config = dict(
    qk_norm=False,
    extras=['local attention windows', 'gated attention', 'LayerScale', 'capped logits'],
    final_lr_fraction=0.0,
)
Each number is 128 + 24 x the weight over its row's rms, rounded and kept within 0 to 255. Layers, rows and columns count from 0. Numbers have three digits each. The size before them is the row's rms in percent of the matrix's.

# layer 5 MLP down, 256x1024, rms 0.0758, rows 0-213, columns 896-959
099:095146124146140098142116132180062137164114120122154156144167149124054142139158138144121166152119146134132123137089074110144116160095096144140131110140163161137115114147128148126168128151104123
100:102068157134118163114090087098128105130193156099189111109148123111088123126163057126116127164124119150163153141137102103130127106148137139151137137113161113119128120201136148144125116154139133
102:105136089115165122159150118139142109127121150147181138164149106129123101093110144138137124122129111156136142130124166127195090150085137149104107114100146088168126118079148146149110124117158153
100:137101131125085096117107121092093110190106189129164069115129105167147133137136164119127109151115102167103132122174134120160137144097136137171130132126129138118111115115123099130134130119131112
099:089152153127104127113146117166113142125112126172124164129190144134151121121157121088123148141153141147140130145097143197114125127132142142137186155140177113094157133110115082127135150086112144
099:120127126150149122099146134083161142118177099106112115066169107137118147116079086119152153100106170142146135103163121132129150121193117160124181159113123132135097143103126100125142138122119140
098:172138150121098104118131134168119149100132122106156099129137084091097138137103143140123138108120121170095138124136146150146118123096113135139161114141142145116138169128124146128121114137107157
101:099113129139193113178106137165157105131112139139138143118138159136125134115123123132174150126110116143150121130159156093130155113135133099137122130133132091128088141145157114112142125103111125
102:098111137148121136120132092126102106130178134118141155102124108126125134159135096087148119117083130174130153118100144100135129111146088121152150127142162096146173113113120118176116144109109119
098:141125150156086146086116120150136206119157132097132098156151140100141111137135096119198115134095122141144126144158159134156124137166133146130116140098105165132094162115126151142095171088115147
101:111138147126129114140070088158133147166111120142131106124152135157138052149162165136163117108144146158113104120137123143167151160089089098149156088150129147176087151117103132125104159139103107
101:142140148127148143145115134112136129158070148087098087155115112133146171118143125108128113064114096138146113116116151144146135130099114127122168162153140129138119158097113136121157119087105119
094:129142157084126120094151144092121117114104135115129067145145165105109139137118161137116148127091101142139130111117123114134163106138153154146128144125112136131095146108072163114126110091115108
095:146120152126094129138161159182126111105099125124150161150091142101143124129126097150106146130090124181113138146120105143116152145105101162139155139144171149159141119139112108142157125148129161
095:147147124129130107189101108159094121123140132124112094124149085107133137124183138087175137136111138147147190154157081202107102128110138111134150151151111121154153135095112111130121125164154151
097:109148109138110104147121121117091136115098084113095166141129102151139140094070121170120106128096052127153126131129158106089108133162156107118156103112142172141139101146142108120091155191148130
096:137176110113100133104113140134105169110109110143086165121157086121144161131093131088156179140106121175117146119093119116139170119147111121129132130131106128097133140077137136124144136128143080
100:152122127142143150156115093195166141109083141112132097125117126133170121181137123138142130130129114147142137137157157097164119129148132145169150117122162128134103123100176154153097115108155160
100:148150174104112108116146135141090119158157163107142125126134120141131136113071153137105130141129094126150173104142132131160106119104163124120104122141133115107136132114164134089158108121135132
100:140166108120147100129127118088167176142155105084125131140121143154119136112157122129158133102129114094086116077111126125125147087147110131131149121164134132117113083107086123132176090134150073
101:085102165130135090142152119103092135160100149162126143092140122143113117134137123111118144122160133170121115138117136122107135148176148154118095116116149134094138107162142101122168094095178194
101:151067148149122100177117139129118091088115143096082112115117111124131155129149146105084098163115146109142146132146146144167082110139114127121117085101122135147141140166134126144168167174124105
102:131141128106157078125112151161140107118136125146141122122147128101130115109127158076131135125123094115105105152146073103146134128151178117114117099102118137159125146114163088174131127111120126
100:136132119134133102128091137136110128102115133166147117111147117128157162132129122073140122165139081132107135152121115128129102138126122139136123075073112128125078109156118130110112127153110081
101:141156177076126122118164168102087154137120144107098140125120097169149117074132137147155174119158139159135176122112127123104108138118133108099102149107142127196117144128079126156111114129098141
100:111115123136112129118063140117154128108171089121099140141164108097140126149144128083125141138145126142114096144125125101113156109111104139131090114119150090119051130147142097139105131168168153
099:144166088112108094143113131122134116130133118121135092122141088138133130121086156095121093148125138084154129128107144074138094093129107100128158116137123106131120132114120145127140143098118108
102:146159108139126102098127154094139130129099100143128129174096169100139157155144070098128124097107096128139177122135152127128108098137102135134145095165147138142084150129165122128101157087145107
099:110138147152181118123146146101120124125053089130145149153141120113148159116122100149138113101145162081148136099179112102150147137124085148067126136124150107161120125128135124087092141124130105
100:135150089149141141104096098146130142101131123155118101111132116122156120135144141091139149194154140129163103130120131132130115125152153139138141110109156140141077129127145146111088122141106131
100:128137107132141181124186096143135148129118092148140126101112092153167123122133073160113157126160092129166101123135118129107135116111153157142131172100145171172132130105134150120153152124103146
101:091138133115151127097113112117110156148136137106124153173117105167131148095169124138162127143189123110162098115149167104137107102162184135154083144142149159123114154142123144149122109116132152
100:155148141122163132163152149123098140116132144139095129149158146127171083152137152153142117061122129186135169105182107130118122158123088088104112119194137131095134111115127135178105188158140151
101:118100091152163154155130126127133116111118094137136140120179101146121129113142107155133137091104133097133145190119141125163144106153126137153147108114124099120061153106118118193108151142150136
102:087190150087128079139116115106128109144115109137157157136111134099109110131173134150097135104138148124152100125095144160119152162129047119144138113133149124130122110134135137142163097147132143
102:152137155152141160136128162123154133143138133127163110154145153141102165114135116139122166131125120128152133175140164116155143150146097136134126097149107153103107107125174162129173111163138098
101:122150153184122080133122176116117140137064110112123123134124151118097194157121158107088109130116113114098099108104134139123153163116138140075117150150105104123090125123115102077145140109107131
100:092150172172147177133155149142119122131143139134125145162157135150147109157115107150165108146065098144139148162108128113163102139149125115143153089111103110139122124124132143148107130134121141
100:091120135136146135160135134145096103120119177121095075095167196118150148136145104130098144149115120076132124132129130149114126111125134129080159120158143105098097106119106131090088127117141121
099:171153154123135138080140131091107150110145153112149184140139084139127123082119093133132140140120130135144102104126106166104125124131139167123124141137192135109133132141115119133139104090142116
102:107167129118113136143094094102153119131132127136114158089116104101169092124158107115080116136130168156084175132106158178108120109152105148131126159150114168131123151146143117157146093102158117
100:127139140133127083153144124139147138136117134134125141095144108157123107089067097129162116129113116156144112118126094122154134086096163118120107084131123171091138126094098176148093120127144124
100:138125127129121173144152120127153114146167101125160121119121161119096095161153181125121148120107103116133124137144150127139100105136130127105133117153152100152119130143137076148162077174183138
100:167156116095085158123151182082155130110134111149101150108150113089104085131126105142120117149078119107156090081074096132100115121103116109141094127124152153177099169129130146126119110132141149
101:156104141156180152177107084157142157146114125126139138141158119111163176135165144140135160145121117107189156134084164154133167126161124149137131127129127178130106133152091123157146147109125150
101:135150117131140134166092120139127132122126135132130094133122119120120128160112152094149132150122139113083151126135077105077133123110109110155111177142122141146129119127136093134121110160176114
100:106155139109114138090118164118123097146141146137150120127129147143129122120117162125141131143120131137100148111156142119145147121181135114128121121089120098137143090106109138115093101109126143
102:130124135139125130146129152115141131138112123089165145136134129152222115072073132147151116122137136132148119128141128119145113163128111153095144131099107127144111152124134139166131126109061108
101:106159124125124166161100148149103088101107143135126139158122153130131179117145132109161147130124127138111130111162119132166159144150123130128096149135110139108158122151118119188143095139083143
099:129117132153138107134093103119138122157126105152182151147089097119154150160064085133122101142105124129132132145147146107114105102168100133116140173129118093133099141177152140142147136141068113
101:118171136119142194076148073167102142186082125169117092152140136153116149100139134094122124147114107111133144140148085130140132122137126119116092104173130100112117126100146129075083152125133147
101:153119120127132123146147105144160157117108141129112100064089101113113092170141099139088162129118147149102153124121078141139098105113119102113120158143095116132135133118159094149108146087130158
101:151126116133149125073131127137149116182149152111147115143110114134143127084130132131135122077099111192031129139154107126106091105143131152130128108152103150180116157088201175133166179117147113
102:133145129129102119133115095142113118102141150149152123101098152109132103122161107110106124160126109082121107111135142147111092119151120123119103134116129096124114125133084137122123154162124117
101:112105097126107148148129144102147121160100120144140149140111065143134144097152164121114111076131145112116158130107137125094164122131130125159112092174110117134108156070111124128138170068098093
101:155113130108111135106098124096160144098146130140136145101150114167092102108094104135178118140116110067134156109127160152128116128148157165133137149101131128120112121140100163152122152119140095
101:108107135109164163151092140149125130138166115129167129128154141146121181093154173172140143134121115185087112095166103132103131139175068133171093133157133149146067127144143121170131085130145136
100:124117124097142142142118145112131106112150111175095128130086103123157136116152132125147119108120132104141130118104152131099164097137156101098108138112138099140118142149169115096151110146087115
100:123168107136139106133139156135197146142120158108112110151152108115098078113143116142113126092126131127124116154151126122097130113133144103140141130120161125159151111109131131139140106148129074
103:126147117156094148123108136142146112140140109151158144136103103138090083115119069148115140088137139109096105099156109127106122136110170122171173150119102100093146173163113104084130156124121145
099:114137110120127164132129124112171119164120142094147114107175117126120139086082109109122131113135127164108142103136132142112143145137100153128167138105133141152125148118141122149123116131154165
097:170124120140132101161143159114177135152106137151123107130085125103136154158110101130130109157167117137133118119139138129121115132123127154118147126134123181126120160118139138147172168144164152
102:104133107117123137127101142084107127087103155118101100084109127148123101122153172132150097071134143136103122173179121104120131126115089135124090137144142148136132100158096143159124160136164114
100:097126075128136102130135153189157203116131135121094139154115122105103129169133104189154162090113099169100124132119173144146106136118084131112191123123095143119115124071107123126171126100135141
101:147115118138167128087100146114119107135148126160098144098161110174124101130149147135093138165097149104101141100196099134170146101177137123138082136116112137136119106112118146112097133141133137
100:148116149134125139139114110114143136148133080119148124096112128135152097121133113130179135100157152132120104181134110110091116146106118129167096129126143161158145109098119096150157115146171110
101:134113108125095090163110161128146117140148105120155161114167090140162083113109131115140166111137105147115148115133130137056119112077145145158163136119128129128103147147166143135171183120217129
100:097087124136113139142115108157129161134144151155100157113128115153098138109160157111150119126130114107106135162135160129093118124140123121123107142150083122157153103172114128112150101081118155
100:092102151094128144105108057150131146113166115099175118134141117124136139146127138150121128121144127127100163136165162176149155122106102101082125151128103088136109151090131131134110139114105111
101:099097185141100130163101137155106128107181136120125082109155102136145139152093120134141095140096178123117127138123164139126168139126099150121146143104100169117150159125126193144150118086157101
100:106114101193094113081147145113166131146100173157178116144133134136096168141160107111123108123150103102175128148157073122122151165136150096154142144147153156128105123109125117172150134140160098
102:092122123120144126132118132148159126141113110165121122077093160125112166098160142100134177085163115115157127118120098104135109115175122122129116142122122135133095131140089136154087114152127146
100:159099151103131095159132135112143159143131131158142137094125135118124144146088168155133179161106117093126161085133103176093131126141116169135161114114134123114085096136137099106132120154085106
101:172106098172137106152136179134121130141134136167135137134142157101107164128107107136143102183123130112143101169071135129140135130098122082148156139148181106164169130156105161113135123121148172
100:155140091106137160109094186175120058138161165156120124134111115119157140109136132111117147172136123073167128124149087115172135123173139137156133178147133135161115115108106127092112136106115147
101:134126167094119132108118184105162133157094167158136140104104145114092170136135137125093131133115133113150135141160105093138138129114129102116138147141109092102119086103139143133093133136129107
100:110144149120091108144119140127109143163103120128147111146161109130121138138147111115116162143128138093088159116111100138162121106137138101103129101112134124092129112106107167104117120154103161
099:138167123112116081210170139138126134106111126108143110147124092157150085158151110135161109151139147080143144092111102123097144125138097129125135123141161121143108177132129137119122097114160124
100:127103173136162138140123129092135108139157111075128147129126112120126147115126118105156090113172145138128124130149128175138121133117146107113126130125127101119115126135108163129130139133099107
100:111104117144143145108105141093156169147126116110104117135109082109175129123176140093155145143100063128127115156128114151100082096131118153082103144108117165136111098143138114126145099155108145
101:165154097137103093140119109194110148128091141113119163166136157124125128181123090148141134105159117134148101131109117153110156170104137125140105175141102109130125094143112101178107165155123163
099:128149149113148124106129122130124098131114122152142156118129101098145146200085162086138149114159120071165077139140145117094128125136138127153136157142097130133110129088172135152128149152132127
098:152133119131135168083126096188118141175068143092130131174093119144112141085152145165134091122120181117148141104149097149133154113132145134155137092193137100164152103107115128129138166094172142
101:162145115126170105151094134131107146109123118077177141133130155126138142131134176147134123088104156151094144131097100109133140118176121136125089119151160103101130094159114138099124128101151113
098:126162118154109128149104129106112113120137162141093097086130152108107118112134088114123152106129110123090147168101110111141112119128142136148108107109094145137158129090119103119133145131134109
102:096140173135183138165141098077125144161155122137137127159171124141153103168108100165095150143099124133119127168101130148123122144144089119145141136131121151142110098111085178128124130148113151
100:102097144104145125101078136161110140110130068126135080132129166131103095099133108111096085141100123110153113153098117137062080127119121126136117161109132090149138112092122149086166106117114139
099:145119113138125112198105135133123115110145176101156133111101126167140097137177096139107108138150147099107129110117122183066134137129095134115137110147109120142203157144175164154116108122116124
101:158120114122121125100104120103102126126131124139147093111130090137102099098098140115155105129175149114141155157149113131131114104114116160140144100130107087171127095119113124136113149103129132
100:133129173121130134129148112116142083117120127145097101131120120168176129133141176119093111076160131097132197152116101112102112125075126125116107130121151125135114149118153129136110115152152114
099:067153131099110174091122122094114174140068143131111163157136135136148091157140153143112161158165165104133146111145137167127112103146094164122107136106119142142124097159103122118136150102133159
100:122137109125084140065168139140104153094118085163161152135141148151089167144090115115125165120145158135126121142140112104095096163172088118102085123126180150122108162176152156085120101148115133
099:096134111104139140138115130132097204099143139134105114127117116102099112100154080094093083104123117154110141154170141129131125097125110094121162086103099151164088137134085122100123130069116139
099:132158105139152159149178126158137134162139176126134154139118095066146151155157169159151092129152102134136129110147114149151116139122156144141107099102140130122155131133170138128106146131163138
099:104154123153116116130125129100113120168114131163096126155112101162105132127138182118100143135085087181108157143120116119168091166102114130118121114155098142126111174130136134152115113130115128
100:108124141156152123140171115136121100152155119145136133093164148107098142073117137077118150151134129182141103118153118105127123127138081137110128107115101068137106143115159152148147148133178149
101:121122136114168137136109129096127122111165135118082168150152144156169175158166108116103132131135121127131140123148166128129147120078159172156126145120135141158153103100115147096165106125129108
102:166107116123087111106133136146156165126102133140108086096101077071121143107136126094137107134116103154163114161111121095099160166125117131151135102136116107080114120134139150167127101118128118
100:122132108109177127136140098119131171116150130132151141149159149105119130159134135132165119136155135120078114111152137169105134115117162153105130149146149135121203105110152109108133129161126104
100:115170109125118138057110110112121135098118140096082149178133142113130112120117092143153124092132132122162105093082105120167122154122138108133109141106115104169110138134111112111133133140099138
101:129114145123125114119113102179104111106127081169081132130104137176106144143187145138140100124155113100081139135109147127127133109122122154121124166162089078155135155144135146140108141161128107
099:116142142117129092153124155152122119129149150183169116086104156098100114132142122132094120162116156154134144124157123160133135164142127108122148133157141132123149144149079131117123161132154119
100:180123182120132142087116130127133156143145123120127113148104093128129142098170108139139124099127136101078128081161140117117168127137102115148153128140140134083160166155121121182081116135123100
100:135185132175186173153110127083134164148103069150110147142150120083114137149127097119122117150136129107132129138142128104166105141169079096151117161093119139153127137130158120128136139159170158
099:110127148109162137109151090162153134148112096131129095131151154097133133148132114080089130128142101080143122101171096089078139101104144116124158095150129116114105122135084110140137118151110148
101:134118129125127093172093145111106095067140115152135079108173107156131148137135155125116117163139121084142108136086123156119124106151099121105172090099109147142135122132124134191077132141157160
100:161106143152098129125127129099133159106148119115108127116130130130119105081142081119128094130126124148140196149105099175143099134151140150121088133099201145157118140124144133108124150156165126
099:106109119125134138125132153127144102115092141093139132116165108164127101151180122116097149143141132180144111127123117139110147119115163141144123135105159164127103125141119100097099191148118111
100:134140144098133067125119168065132126151153116132109180107105173127131126122136135105114097143129152185111152113156197161155133101110109101080117135088131183102099114130138104110129127135120120
099:085127129134113170139171105124106129137144124093113113126167126131103124158161134136096089085093134130120140156097131115108132092126128119134160111164131138087165131127119150102162104154151112
100:135094115091098154181131091097121124097163095090141147084122091126119120102145125165113127106129145113134114124124080127078151065114112109137105134109152154128153096127090115115167126127147124
098:076122143146159141181164108127125128105161116117118140142112104124118122128115161085110128135178129147120159193153120135119167117152142119119137122086129140151147168117165151110132156122140114
098:124133116116115138133138100146118121128140125133126125106090097170182098109115127113129111139143133120143166125150121113175146113134129137155093109146125125152139154164112161175114166157124109
101:114177095155171086116107118101113118126131134130121108149143131146145111143071119159186072139102047145158128115149087138130104151132144140104109162104157154093149133119151168089131157096118159
102:146151139159101115121147116131111142100149099141070161154127137111119096090114124135123118100128105121151112116165124166105141084121145116102098157141124110124148149141121132149089127134116145
100:148102131127119124082094127120127142137103112151140111149108095105109178148114117118136097140152120089105122118117099118128157127120117146092109132111164147102164144118142162139104099141195109
100:141137134110110178112083152108087088151129123182090109110120128135092103143123155120110132146147194096182089079085120137080140109126107126125170139100115147136119140122121093120118139119176120
100:137120099147132140121125108140107089127161109144186142129102117132113093119093107096101074119173094112101124127129111144139150080131085136130116133145116098092109128131148124188120134122149104
101:106127126120142126130119124095106129123128116127133126137135197109083140157109225107164156148143141135169159110159132142110135119161139112119122123116151110126140120152128106154132152167140107
100:162139116100118147083134173097130117147135132122158141118080127177117126138139091103135108126155108119127113115105077126146114137116109120111088140105135107101172123153145135130147151132123129
100:126124124119160128126141133129179109145127196107156157149138107140144149171134113130100139112108123091131174098140129110132105120144148130110123138082134112150084132140149132123137129119152130
100:114150161123139108106148118127131095212123151132129155136134163112138141150132090166151101107141125120111095123155097136131112179110081136136103085115140110160159131110106128148112134108123112
102:129146162110181150111155154141129103167113145146102116136152137165130092129145140137119085126155161159101164121165139112162112162131142126103116131083164123161114105119125104161143121160145121
101:168149138158079109125151171084095156159124114121146155137163110151109152090176148095150129127117138124104110111096107151124139134159124150130109126115166180104122155165104129098127147144125105
101:106122091110112089123133118144107119128116061146102120114137103120100085125139082120159127145137173113119105108136148139148116075101104133138099124130133149112135140143123125155126158121132142
098:106126099136153105150114118094165143075118133127137137152117127072158141182112100133167123127153127132129124086116142113102124102149111131167125125154116138148155118159131120170106128094139117
099:126164125160115109136120106090137146092144123149131122095148139141190145162165119175108101121122135087134132122150101153114094148104097125149124131099095143136127139126126172087141163127219119
100:156108145129122154147134060110095138086163108132181094147145130134081164080197142135103114116159112126097135167139138145148139136141081103099151077140136075155148161184167150090105144159133108
101:123120153130103162165111160104099146153120126117159113133114074154087100127096140127148144109092080133124113115151100141165130100177126158149126111080129137119142149135152134138128130191134103
101:167088140103108127121135123097095144165142113144136149160093160177134173086129115150133102120103142140166095147173128131163130103113101143139108179144101101130174109148145156139131090086136092
102:125142121144130122110148165109167125119131155118085110135131109123145103119129114132153144128120116122160145107084114119144095137151132150133134146116126134108119138100122096137121128144107150
101:125130099155131184111149081131115142106139105128098102111154090152093137127128148140082130145105114115089110127130115146099098108104121124127101129122123145142094104137156110127165182090166076
097:156079129131092093116129117104150068095146127092132094094117141153133156185122137129089179146117136147153124131130158119121127106153151087119122125126115147146088157102145096123123178128104100
100:159145127142130126094111165103116161158148118120083118166134131122086159113134127126180159141103101127155088108119137170129103136113089154140141132137163136099106132116110114130134122090096111
100:152136101122120137090110149145130115143141131150170148090150181153158166104156104101115115117130128103099149100106123120153086100129084156153146163128152126168132121185148121158138114116135164
101:152137133116109106154150135140151106083156092136130157136123167142151095117141163137145123063151124107168112119132149124126129110087098147111157145113143139135114128131078113142082098119154137
101:095176116117094132113095106127103177123101128144137138124085129119129124131122137152141096132124127124101102166122096117110148105099141146111138090087139084100096145095156140170146106141092160
097:172078127119153132111111136107160151138084145113089094130137101166111152102104123121146123171111093121126123114154114089150169133125131138106147133109118140113101171131151113098090120135131099
098:121195147145159102075157140169129098105132093118141105145114151165159143064087120117137147106081097113123100126092146160071121147110101136117130124134105116109167158165109114098130140149143115
099:104155139123119093126076144082114156116138121115069127155118114130159156143119130119125105157156132169125099138080134100137120139071097137151105115149158148127112105121171160129166087082153136
097:154147156131085135161093102123128104137131149178149184130097118106142053116100181132132130149103122180099115170139099161115148144151090108097126148140118107126133095117132147130127148138132155
100:109119141068069096128130150121169116139072121125074111137117147091131114151144103108119128141086114165145097159150138164164125152159136137136128130147106094134172119083123098192126128125179156
101:109129131097093102070122122127140150158132117150142152144093173128148151118115083154094136083148101106147128124099115127180098135118158142120142140147120148119160122122133162142109097124103108
100:111115110128134127111081147084138140106158115149146142133150120123181100130108135132124089110134126115149134134136117128128135156173130125171113149129101122100085183177136082135180146092160111
099:119145142109134139131122115109130121117162167154128117140117127137151113122127112139111109106108112123192158124113115137134143143146104102122136181127096092115148084107107125157062119144135149
101:119151116109135171172194195137163140142129108104134154093121120165148098127123158125090149109091139129137105131123151156155082135103109120162106155106126103147106163127113103130123176119133114
101:080142117154093110071137115091108158134138092103142096110093143126103134135108131139104132157143151124142134149115128145102135137116117111096139160164149128116106137096110135152127077107169148
102:106130112144112129115114136134120120149145131091070130153140144149095143099109117170106153149143110093153107131141166086116088102125092144123160128113104104131100152107110140157142106106140153
099:115133122120154158168082114118159124150105079140146133117129162114129080159153092122101133090140128121145109149099143106136154136133120140157128114126119126092067127094108120118161107101108132
101:205134133148107142110147151157114129148090128124160151108121139116147086164163125122122163121135097115133090143116144107140075137096123125133150165136106119108099114095158135095108128103129151
100:098186139145097149087117125108127159106126144082155137145139110097072129137112108136167128107122114128183144118121145136125150124124134133138141090140146112139139118149130094119134145150172135
100:136136119083144155119094167115150121134164117154147163105093128164118134112105156144106111156144075152115187117150133095154082169133129110128145101128133133163127117090129131116092119141062139
101:126121147108121169152096123114120149126135121097148128107107134113127144145145145085104142076120141119121133107107118104087083129111089160142117127133142131120115112151143161142124077139096114
101:106091122118132151117162161141105080121158147126121139118121129142132178085119141109155172140143123105124128116099114188129154130126103129152141135102174133139074115158135105138148129160128157
100:148153186144139136170151164166121148130123132119094117109135136129107170121124084124154129118117087124146088113150101130166127143109166161111118133093105149157121113155085106099092121104163122
101:136114162123128135150131116123084120106149200104152112101121159127127135135112121108136133098124154103101144150162144145147150114136135132152154118108118124162153155154105090160108134140134112
098:127112108114122109107149138110100160108156115085175137171123151122178125143097113097149111129129106125132138156138126147162090164114165107149116129117155141063112142137121117152096080119123131
100:117064078120086097171094115123145130114126128122122172147124165122138137093111122137120084126185138101135136156100146131096122150143165132097141148154165123134144187138126128119160158106127119
099:119085141162145128123188135146153120115140152130131110128133132116169159135178106131093090173145114121123089150157174109108122106152140124095138131137161094074194131106142127122148159099074118
101:128095147114169164147089121094092120144164164111136138127124125107094140173153082166159124096106110163125105124159123134130099117133163142120125137168163135139115150088069137129117166133143173
101:143085135158107159147145130112118141114184140119092118131088123143165100073127094130121124123142109200140153119163163128158121118147165123128108148163108122134168106137111115154120131135124128
100:109124123171155131143142113129113082149178092123098115116137169144074145133140133120119125097152138156098120125123100122110119149126178148119131084119122100128181149125089121140106111164118131
102:127143147177165097126123137160134126114135127116126152127152172141155166136139109115089144136151152126123102130088083144089156115130154138127131103139108133094127122153142129121129147123130105
100:138103149094187120147129110147117121172071136116144114123103129114130097146104153129142165148140111085141112117081129120112126134162100095107155155130104147108118169127159136105085146193138134
099:121102090115074133133121081128109165154094140124154159129124136147117101121143135131126155133154120076103138127154146108116127119116114102119147086103121140064146140143161145128164145095082073
100:122152096146185124185130126131139156125148127171111171127158111135168097116120150119128153126123146123126116123136124113143141151134140138158128136111113163096117137148142117133199091127145114
099:145112126149098129083171105121128132109114087129139118114157104128074095147143141147103129120152113193134127120119105076171122108150124167130110108097154124129093112128087084137117078102079129
098:152127090121128142107112128119148145161117158112141108118150073115095105145093104140127119105136164180140120103132175095135166150128156112058143119138162157168125143159117128163154111114166118
101:113126125125140141191131132120115115150095189127103137139152110104133145127155151159124132132131150110141082118135118143119150116131105088122174129114106098107163146106156101129155096108126084
100:132153099177127137178153100151112114159148148147094116099112137145133087114135124120153137114054139087124142143134113124148169121143141135132133107119151120093126159124131109153127132144158125
100:139171125154151087122153044150142104130115081092108117181132117121136114139109135127114073119139134132105101123132087128135144170156122125138095106095127143178127141120157150116168127110143096
099:101123115163126093127121129119101105123117137081187149129146122159110125093113127099099117167176144099139075122117126139102136166178132117129112124123146140110083134096119057137127137108128108
099:143183107142174116168150135113136120120096135144112129124130112150212130113119105110131129103193142169110161116140141124153151140106127119111099114123127140105159116129117137111125103145098142
100:121162147159145103155125132098134115103133089127150128111123136102093142156136106156135069127097135051130172154122131175136134112128147095115121120140093113116124118133100128124166129102134113
100:105059117128113149190103108150132110120124096162119120104078131052121137151132107193133128149081155101080136146154124070127086170156098117113125115116189137108158147122172117146154081114186124
098:128143122146114093150148101106136132097161154132117090100121128105182124162158128110143157101186125101159145126135144108127133121124146108102137120092108136126132094132144157157145139122134106
098:095131126138158095101147121131132127158117108124134127151149133092118102136127123135092140131133119106113096111095158109144149090138135093106093121141115143172096103141111146116110094114127115
100:144147130104141138130113131154108149116122144113145135150124120142097119107121152113104131157144119135134136148196137097127110110148159140176103140138100154136121110160130122094159111118121114
098:138120167144133177110146119170170134121151129076087097139152136114126068099107148142101089132149099086091156122100130163164090148121093129143150113135141144124124125115145136104163129136129121
100:168124130126088138138119117124121138111090178090133176132161126155153132102137132134134162166074109125146137105154114092090092130135140118140157119133149163192092095150101136109148145108132152
099:114098108089119167136117142171138156128140093161147172161164110146118156084148137120084125108128166121178155159142135166142122129125105123096142118121135138119122068136161107138087121130126102
099:116158155129106100156179111140095111155117112134116137175147128155133105162140139160154123071090120130162161136106154111152142137155130079137164118150129100136122098137118075162129115154141145
099:096135121137135118119100171085139125148090090112141121123137097149109148125138164137132127099128090113130167124133116127080144091106084125084139132086145170118124154108108141132129105096122146
100:132140077149118113110112076148166122147145117130130162122130124147077123157166135169131111105111116129134144116147161089126126094102113166146153140144079110111132157161178165144127100073125079
100:162101140128122138133117120097109143133112178119136140108136136135118163141151123131151175136136161077120164137147104184097133142097128155122101133176063110120150113113129100126137153104147150
100:123139063095099110115086143115127126136108100145110118136099147152127118152106137111104109094127125165128110136138131097127167140106127120138141131119111114201101121109155111123124143131108097
099:111153134109097144121123139124149119100120101144162170108137137115143110178114087130097150157168126136136091127125120161121143119122112127116095116120076110114124132155150115119170131138127094
099:159098164122132166120179102148134095125116178111121093144111078126147122099154150123151110109168094173124132107135099179174121110119141082125120095165133085135116133119114123131135098125110117
099:194122156125136136046180113131082148117130154115133133122130121081087130135156082131150107123137151147168112134136152167123124128162160083126145082126135192094100122104139099131091119111139166
102:123126124154143140122126123105122147131103152109137130131165112119161059106108088133157127133130121109124137117108154138130094136071123116130132104124099113109097115122151085135138142147177132
098:105146119094088104135123134105122111135115108153089214135100130148098130121146126161142159181114143122117144108155115158080140152143106136199112150104156110109093137128121140110105130123151122
100:110160116112131129113133139129160140137127136120097117135169101128158151094132068116095128151148146130154158149136101151155110139141127116141121167144145143119100093116124177120196178146110137
100:161122128111118147096146182168113091080105179130170124134136150112107142155094167150136139080092118115130155129129120123122135097105150137131105113135060152133111077065124204122165164183144142
099:131109147133147121095096133151148131169145139113120129096136129135108120156092175106129156132178151091147114124106166108135142089077156099108098130109145099109141136100134096126121159132160111
099:113111148136118131101099127101143169137173135115170109138111139092165123135177132081102131102101105125139136149128136088145101134103110141148126109126103112129080149133142123088115111115156173
101:141138152078119148085118156100127133120107112165098119185142118145135133163151166166145172128113139170096133131075136143103127126130109124161101111112143099077150145102131122157134145110120091
100:157152146145096143174109129125162118103121128110156143100102179151142104135155110106113118093098128148139089112133110153123141112130111116157150150130107119085120100139124158146106109140187106
098:112168141079119112122177152130130084121094116164096123100126117110156155128152129114165107106139161114120100147097138141129122133101135112117093136083108113117113152097127129089114111135100107
101:152108183154157109114127145101119147149138154116112149126107135141178144124147140114123122154139138136134152123114148141147109143116093132151146156133137184144093135132107112127124159142146166
100:135163077103137139131133068115144159164159125113116118119163126118106147132126152116144138144148142069106099133069133122120164156118128070116150099159164105080130136132165123080123148106130172
104:108127154148086129141120153143106131143126130132123102137130107121166117139102113110142184119124120092141157155119158171115113123146134170116149134150095114116141150133128110114151121147139141
099:141103180169108150122125146154133100128134126101149165167137167118107099136146132132126125148114137100165145115095147059116086135109126116128141140156129157108153150120109099105154125124106112
099:154167132118130105100126126123125146174106142129171133125144156084109130149134126124118144073140083130113139127122124134094119131169146113115109101132090114126095116128149138147104109169072135
096:120124164139105133113103138145116113093088122103138094115126097112163116087178126113118160140125126174123126076108188125086109112108157157132116138104144129120117094114116082132072124107108122
099:126123179128161122141100123141105063146067103109133153121103103126127121154140120138118083140159102150144125089153113132106141108119134164123094105096121104167138149102120121086152136113159123
101:161111077138139116114179119125122097125114145157129134095130104089083138135105163119121149125130137101140143149122165159139111101111151108073139123119130113083139105105152070170132107176128163
100:130120146075092115106146125121110137130143108165131141150159143163165136113086163122127134121070092135127133142127122103110163084121115097157150104109148117118119154086100143126134123140159136
099:141172115113059151113174110159082123102118186115124112098103131154150104149119130163098115143139118142153149144156145141135100109110111068163126151091131118184139169131146109098130131132113123
100:138118113100076131125135123114143072162116101138123149125133133082159117158125107145120126097142132100151112124125074169087141115132088132149107130147112116113155117141160119108148156148131117
100:118134136091147125112134143142094165126122155073079097087114124142133189127155123126160099077128096162088116176126135131119084149156124140101099104117132122171094095115146085149120154171136138
098:127117103121129111153114149176098144146131158115142127083182127139136143106153140125147116104089094046154151130113113115120125126093139139143134148107136114157118103071128121158165103090095140
103:138116107085162089179161114104112107140135115167152126120119139122143136121117137128123133073155115133138180142132110159133169105126139161116136141128100125075130134146106110163107129148146141
102:136140143131154153098105152074092133098151109154149138127136098148151119129151116130089132142129090145090133138081155138104082133106083164150131145092136134134107101177074171161090107143147146
100:147111138168122106185166124112161153117130138119141147144148107122106137136127145143130144112152160150178106090115099185108131126151098130141137145156089149170195140157122119104131153157114140